Weights of a small transformer language model: vocabulary 4058, untied embeddings.
Each number is 500 + 40 x the weight over its row's rms, rounded and kept within 0 to 999. Layers, rows and columns count from 0. Numbers have three digits each. The size before them is the row's rms in percent of the matrix's.

# layer 10 attention value, 160x160, rms 0.0424, rows 43-95, columns 32-63
090:536521510528515466520460448492480483539439471592534593427541528550495474458417548486458460562481
088:430476533507463420457510473484514529449520520459492475570475494515487536578527448572520454548569
086:529530479488505537508363465559486523500510542578492498467538522514450508492428512443558528460439
092:603566581534512502487477462530469440530454540551517523517509495510485489573517542467486501556475
089:491417471513516548518489495492554500520516499475457561522483473515412553457528537520498515507502
094:510540383514482486512569513430531508513454550481468528512492460569529458540442501532495452477509
100:586544536478501464520502464522462493464527484547559529466542502521533500470524432453478470490454
082:548552519507509487531454479568495518588523560563527492448572493527479458445493485464572502531488
093:575562496521497476474553508447543459489481501512532526467518494464474493570429510521434405558476
090:333527420518507519526455560470550498480568499450484533472493490515502494557501447535485543502496
092:536480492481555506515487521514431495548476498480534480433557498520485514519546540486470479522460
087:472427458491467518536556495485534524485511495445504500520498504561502553524543507562503475499535
090:444459533470490568451421516438457540460510551520546513569496504494483520559483445547538521514537
094:429452454487487491455435494497490488489520490529534495399602559520426478442483450485484494422566
096:576504508548473457454566503488495466521498546517467528525517524512475528501490580536513473455528
092:586476516519441452483577509578498528429424490465494510504506429505521561540457554481447520514505
091:474530506448518542554448499534443473526572522526507519433573516472495493497507499490505506496453
090:490497476512468510555597516469482464438393465471441497547480470539501539484493592519473519465497
092:499510511482503444544457500603472491552498477519520496461539502445523528460525488438541455542498
089:613510547497497543509456478534442466513489490535520548438539498492469489458476462455524552487429
085:519553518556573429472515531586486528490604486539495538415513490486527524503532459435508431559525
108:587472528473535489480493488532447456478498526521509538403443595494443516576489481525550434448539
105:581434501469405503491483480547503404456553508466432447550454438475501514493509548517473508416514
106:504473544519484450394576469541485571501445558473495425547492558508480516552513464455435482555522
102:488536444482475507487437529498523469560511484485469428547503474556477467446513496531426484461496
105:502550577545508521593513456500606528443480576476522544533544518376478533483516535477492554516495
111:557503523506521518463526578541527525501486444493535467479524486552513431576524568437468469485491
109:414555493489498530513507480464497510437483477427461449502503502491547463442515658473529511460487
113:500481474535497582488547454532465547545556510520463509472493491523466550480524573554441427481519
110:508460451472505585454523501540480512533444488523486604588495494550467468524392492460531477420525
105:439536554494417431525507520537474492456484524515500494534469440450561534504495497517493615481512
109:538476465545502462594490512536520509514511522447520616484452527467557473553519413544541502502527
112:494469507482511556552457439490492446546475511431563503484543523547453423416509491448505486524554
102:545480508511471485442491456485478549458500504444431467504555552529498483470526472527520574511400
112:431536617456499577517483503389489454539565554480481473567459508552467446608487542451508488434505
109:439476497457512498454494494552482494505485524452474573448511531500510556497517528530530415539508
111:531442516518463545483503422448486449524534511531402563461492467496533465434487483545495518518513
112:487558492490485559519475491592478506524417539461561483507571514481484470611456497485469499529476
108:494485515530494441516577479506496515511615544537588488474500461455438488523507501471476468469519
100:426433542513525497532555505472498559556538499474496591543508496550456574469527489491528497402508
103:467445530528476494538480462554469578606481512530436484507507550486452539544416505440456535451543
108:466502507543506442450494546517510461483546533482528388559466483449458457450482474439576444431472
114:510468477529595544513540476506505533478431507558496452446473554475517547538484409556499510520469
112:408482488465458465480470466478478574498508557478490534468559480576456563455479499520539510533491
118:460581585558550523452570574503582398427490478457568574573453515502554517559549478542469558535502
106:446489567582515521437467492504455494545459563494574489489480533493498526467510423489483532532441
113:493537547518517512495541477533569538439477466515549428496472491496525465564494448497416571453513
103:516527525456525518542475473541555510463531545517484448530477428467500467533499494499470470540522
100:522477499473532482461446549521553529461517454468504470474407507524591517521519512456516518442494
112:422446473440574440471494512498528482507435531450454605412508474429425512607473578475532482525536
106:552518478486496489530526583510479491522507527534524521538517548505566459560495529444569565447513
111:451539502465551589509531557436566383513498497538546467493482505496516481504483495565456469490484
106:478419537444513490475512412454459522515516558434534428426525537526511488461516467552514552479598
# layer 10 attention output (transposed), 160x160, rms 0.0448, rows 43-95, columns 32-63
086:539447518486455417500514496520447475560483470498532503520566480487508492508464529443507502467498
085:520522520531538512517532510519539543527453528430514553529477500553449517566544549561555483494494
083:576518524477476507463532463467486508453496489556488473464529514481482454456510458458472520431544
086:478467523503488511535574494524560503476449533473465473491513514441407524447502512491473469516439
088:499509523514454494515529506382492551463468473550482447557476491567506535529443512471490500439532
089:448492436505478446507505490484424539523600543498453497524471543558547574544439498486498499532617
094:471481541522418518540529529496536461516473532502525477437491516459504477449418508498482433547537
079:501562540455496490490482462591522543537395512519468510534512531471529462468494499432435482555459
087:473445486592450474587505493460453501508463517477428462552486553540499510433498510466547534489529
086:492565562532540490479492457479457520504484445547449584435511506529526513499441530506518489530511
086:531472436447436488491507496601479497445555530522521477506484551483477447491544484483470474504446
082:479474516545515495447514537543396542437530465525468530505512481572546494594538519571556602448437
083:490563515518468488485536462470493507511429385446510535463515506457542459529558495474511485494514
094:546532493540497497437509464502466528467497500500619471541381523448506481495489496517518480479537
089:523466514496561543508548479491497496489551556484512503517469489501485532456506515497536554596525
087:466447444467519511507526507432501487477554493461516482547463528568465501531537478504552487497529
090:502546491417513450471488497586466561516453519563517506393547485429501430388472488440482518502503
087:462428502447564536515503529519437489545539516480537503512486447538534527599550507501445492419609
090:548552545400418456489492519549626504502461594525527525510516485487536477533424484430459525512466
083:461458531431488477473512503546505402483453422450465447479565519467507524401487458513450485439484
081:496470529511525431589485559504529512518526521480567513525523525518479523503449608491483511525522
109:456496438583489486489514538480509573518509482460471487540528462496532535449457504483507574545536
108:485524502551587503415551452491483573548512480474536536507502480591514512484505460529491453590541
107:509447465568493524475502504557528496463484564504488467523540475548562507512497512556518490449502
103:497522504492531510529504477535471519534519549527558484461440580492466496604478507461529551559495
111:516504522570389492485494542537491530500495457474526520554518529506583490482524552514477485517498
112:453519505469538488555556481534493442595518523525434457532458483468474498467518496526502531512518
106:522436486456543424535515499488511457562539505510569496517502494478504448502472506527500519477453
121:477545569528482519468445485522537475518560577541603478548553495502448544543480505433511487538486
113:534579475485490482606473516463528518477472468561506433536473484520558597555457514606531501486446
108:572501480492528512479466495411553466439490494426482496512536457537486504571510495535466508466524
114:472570501504542435475468480504461491518477533535417432481484490528447511539454460440515443532485
109:473479564528538435511543511526508513557494482516462493499525538412559441552511487447510476517418
098:484498493498492431465550413446503573505464547592551564539554551394515454502499561497406533466572
119:546420432474570431502492497554494501508491543496576450552499455426479525454500543543504503416429
112:445525502486481532414515407481488548510512571487480477468508510532513453579513511455555530481570
120:457492551429484465470487585507446470489488545494502522433485562528511471545467483498540466505492
115:472439476554544456551522515446556487523588502512453506501551484460491550420433548494559529418442
114:626495448531510518544454495512529488478461493468464459471514529525462500435582508577492524472480
100:508554507491518477420481526439483509510455477507452450483562412613476448469508556549559527552528
101:536520441516480526429579549538496435418458487491473461484538470486507441516564567486503534486529
112:496491483526548486552527540513434504421472518529455501494493481492521517597507568592440510498527
110:515492490529442517502464532544567498454522516503491517512585539513526426514502500414509453495474
119:524456547537530571463522527495504496555483494495523500523516556441550489526466517528494476558527
127:464471491477505501576493498464517556489519549518496437405492481488529413495502498498541518436435
112:452446527451511559509422500574482551482534454484456533468518503458449459556478541548429505405502
121:561478451489556432515478481503555525501525472517518543507512530534535526463552494459496493452468
105:542515517514484459518489477504472498457512489471557500454535448532494550448494483472478488523477
102:528469480482582430533498505468542540464482558533470550490503455546541501461454575473449529470492
115:460520478534424544540491460514430565509489549547472481475466535502555550448493493465553461426506
104:496555527476556489510448454515483519506507504550415519502456456410500551532473453530621493516506
124:532444460511458502535508446529528474529492451553494493567482469514475480527517466501483479468428
112:483499490531480459443447494572492526468495438489472542523451536568559508611520506508496521526517
# layer 10 attention query, 160x160, rms 0.0614, rows 64-106, columns 32-63
039:460496520484523546494558417473480516507443497510451462477471421499496504471482499546577448450492
051:492439462471505483519606529449493526467530534477530504476494452531522466514441535436577482507500
080:546507504467514425498430405580543435480500521442518521540540539560464506449582501443431475542514
098:521497469458454417515474446516588502549479504454530473515493543548517559481502516408454574542514
039:514482502557478581451469456528535500512669472543431481524510408550488553539538494505570481486444
056:549571537548454449439482511504637480599512479444543546497506523531534492409565486453421516536457
063:538594501523445516394542485585510514551476407448503456492541506503466512472572482549475472502529
102:552487535506508418459475494572547424483525452495553491541575533547462523446541471452446472502546
110:496544546459487491536466505460469486552550469562507537495535488495542483556425525482455465502473
120:487486494518503524528502508462447440429495513533539522496547503480436459547508494549520521494536
112:467505523488486464558464488490474536591564467476500545590531458466535504445422550477471426470514
101:498527435492474476428579493525483541487467533466490495541521505531476530496466551501568486484500
116:592486504542452481509507513479504481496534536495531479397520468449494524507517514464517515559514
136:491465540547429505455434550568501460440476553510468486523501513543575490460521434470527485556472
123:467469475506502501473581482577473520442479512591544540496497467498446489510464512518527414509480
120:554517545483503513450479499432513529515497538464533512519599423463421503538509582527522384529500
125:505544501456470509480507447590576478518430533529527539450510522466483522475525465490473481441460
121:475534522474534480551475501630554489507508494541471478572496486484536484518513520484492483502517
122:524496420481491559545568532506445546571497492546498537490503441454486547415437534525493497515535
120:521466495481528526480430459476519522509398501528513488449427564553553561522479495491545482519577
120:501526443507443475550483543510469453484456579418491490494584555455481506529462502477514557485567
118:416496556467462414553487490480485482474498463542535500451423565533520523545524503521472565496497
125:443456423486524521512440497524516468436559482521520435487473535535474499452536595444469525532536
110:457487512515493457537412454540554504459540492441424475539434527547399518506485464504446557473539
114:407544525463455553420512524578536521478484568423492491524456499498507519504563477396515507536492
128:573444486457524503514502493473481510413507516558489490512527479419431452505508545498500578468529
111:537485541448467529487428478547535448477509493521509527456439555475427510443505438499469545486553
115:488505564486508466515469459603463519567498487485471552442486444452503502494539541494504593531436
123:554515511567506498583508612515459557494497437516472485402460432539486552503465606469524526564513
121:535478528553528483488481485424520513566440456476482507502500472475468492525485563582560496517563
115:493515488508520532595530532514488461549456545514461479448476503495525531583446513484547480523548
126:543490462449471475545472509416487553552523449489501476565493496553517553516520461558458517525414
062:532560495504552495495518545457529469557503477412518445476472461458570506542566493522533509515485
083:484486544500486510476475496405542446561524407441534506557465487438571527569470505424480499445479
051:501427508420584602469453529473522515409573555541452461478428438472510482494497534490508466486482
157:473444485486559615532522552479473548454444593551456521465424471499482419489466473529569544516475
055:450515465515560524511490463526490519411591559584475489528563514566432483466500541513467498504521
072:498484496461591572479456519421498469494530510537456466507430433480534507528576483506569484451493
111:471438502465571536518490506524510531431448647532473508462483498559477447453515508533528519569521
081:576494434490458438563484497554569556555436503467527459496429549521459526413557503509505481553433
100:487579518511458511475484525494555512539472467499560540444545473495520487447526475472488457443460
101:566466493448451452521489487483572504453509512513511548484482527467483432482551478498454464482501
096:446488460490534524549491461567509489577515451447402472576490488512502550530520438616506490537513
# layer 10 attention key, 160x160, rms 0.0569, rows 64-106, columns 32-63
042:519466419474458477502476437519510517529469510466516493443580618532604446446523543426480591521449
065:477438544502538558530511569420534554492445494549504498465514491438521489477442518514489567502497
086:496550454461520452546474452517437534470543529482511515448512506610530534479537461525465468547568
093:498575461469461462487483509480575488505494499406536486525465572537506571472540454488460489510500
042:510527462496470445516526525452468470471474499487538487425512541478527471490471484517483446544549
050:536446534482486594436480560508484440478536460502457488464485505468501490488489498529596492471446
058:462427460451525446603457469520477504446518518484530530488496490541474532488524490434478483515507
068:533475535541483457451529481495497536492478549500517482524439493488495568477505544513489507466545
123:476488570449477477456533523522532476500468560561511419498500515519577492555535549518468516451480
114:459588494538509498543559498412434466507502519461520582478537468473543381547439448524502532520538
121:483509488507482477531534566497505508497500458524504477518439416533518519538566481510502489405546
105:556554480442552519482518581482538487475523445515537492475478482508485529511450492453539551510487
118:472455532537427461536557499471548483455470494461524477545483500434516436520450503474512481578451
130:530532475443480552544549509535426473493493500568469524499506456583493467455458497465506416457428
135:507620507498584558479520535509468482407490472510567604474454462451488431501478491473545524497467
125:462608603434492446538513547509503521457493478521538499503479432429416467548542499520508480447485
116:478540489509461477528475483539582456471533472540472440523523579452483489464442462459454505442448
123:458430457481478414500484468478523380536498459521489510470532500591413496508562481515493494544507
123:509458470500499527451529571502467459466486519519512531509456496428533540490556533462522472550560
120:489498518484535473424506501538460433517478468480482546514509547454507599532524480533456523383486
121:573587503397464492529596543496530415471525462538513413513579585585540464493491498453488519445577
126:489540524510408477444421461514466513477487464528500548517460543520487514560502530550504477537516
135:495527511451470462570470491479486535477465455500539442562562539533523534499551469548487494535553
111:489516495468468550476510521510520549484512565515511501500485570540463485516504449535546521503492
111:512566452521415502539504498535464532487459466402483469526473467533477538484444490512496492536495
118:474439482558517529546482556441573508497468449595526512514473425405464475504511498516469532502497
114:468467442551432532549554542536477548503465549525494507513471494425528479462453473491492493483452
111:420447493564449481485464481512523480496503485534454483493519473558480485486496507534455435554510
116:502494562549469537559527550490387553479444451508460488537559482539506489555475511553554521562449
110:484489527594557524522499561485557543527528434524472497445591442466492500500531455546466531465565
117:491557512478498523503555455530433506529501523485526439553484535533529523499517514552513499513489
105:498507511480501488494475527501577536530529507466529512500424528468471552546534478526481519466440
069:517499475483463562457540512414412480463556515599532421542502529508465468495473547487565482446534
085:527502473455463507499545449512466521454512453562573497529547544559531520492477500495546528457444
091:519481557546553475566485498500491515470552522517432495466497450454483500529506474518497464487544
059:579417520511542515536521446473535409461549550511467529491515502526585464497443524478506509488499
057:523502478436458496487512438535508439531508465479454519464488522472573496545509483482555499489460
070:414500473502471449487469440524528530567550515494448455536559506520525570513422513506475507503480
095:533484528571481457469515571460570434477516495523485577466456465417468494526520501517470440470551
154:493548434476412448463478478537534542524457505462517471515473572531518589474513473527484519526430
103:530510528522492481516512524517519407503525541521410464432507497595480456518474533504470477475469
100:579434433462468460563499489520494468473534429523513462492491474422407488486473504524445498514524
097:440507467528542535513500484551523528590512485414529501461433510508443498471571445541541477538608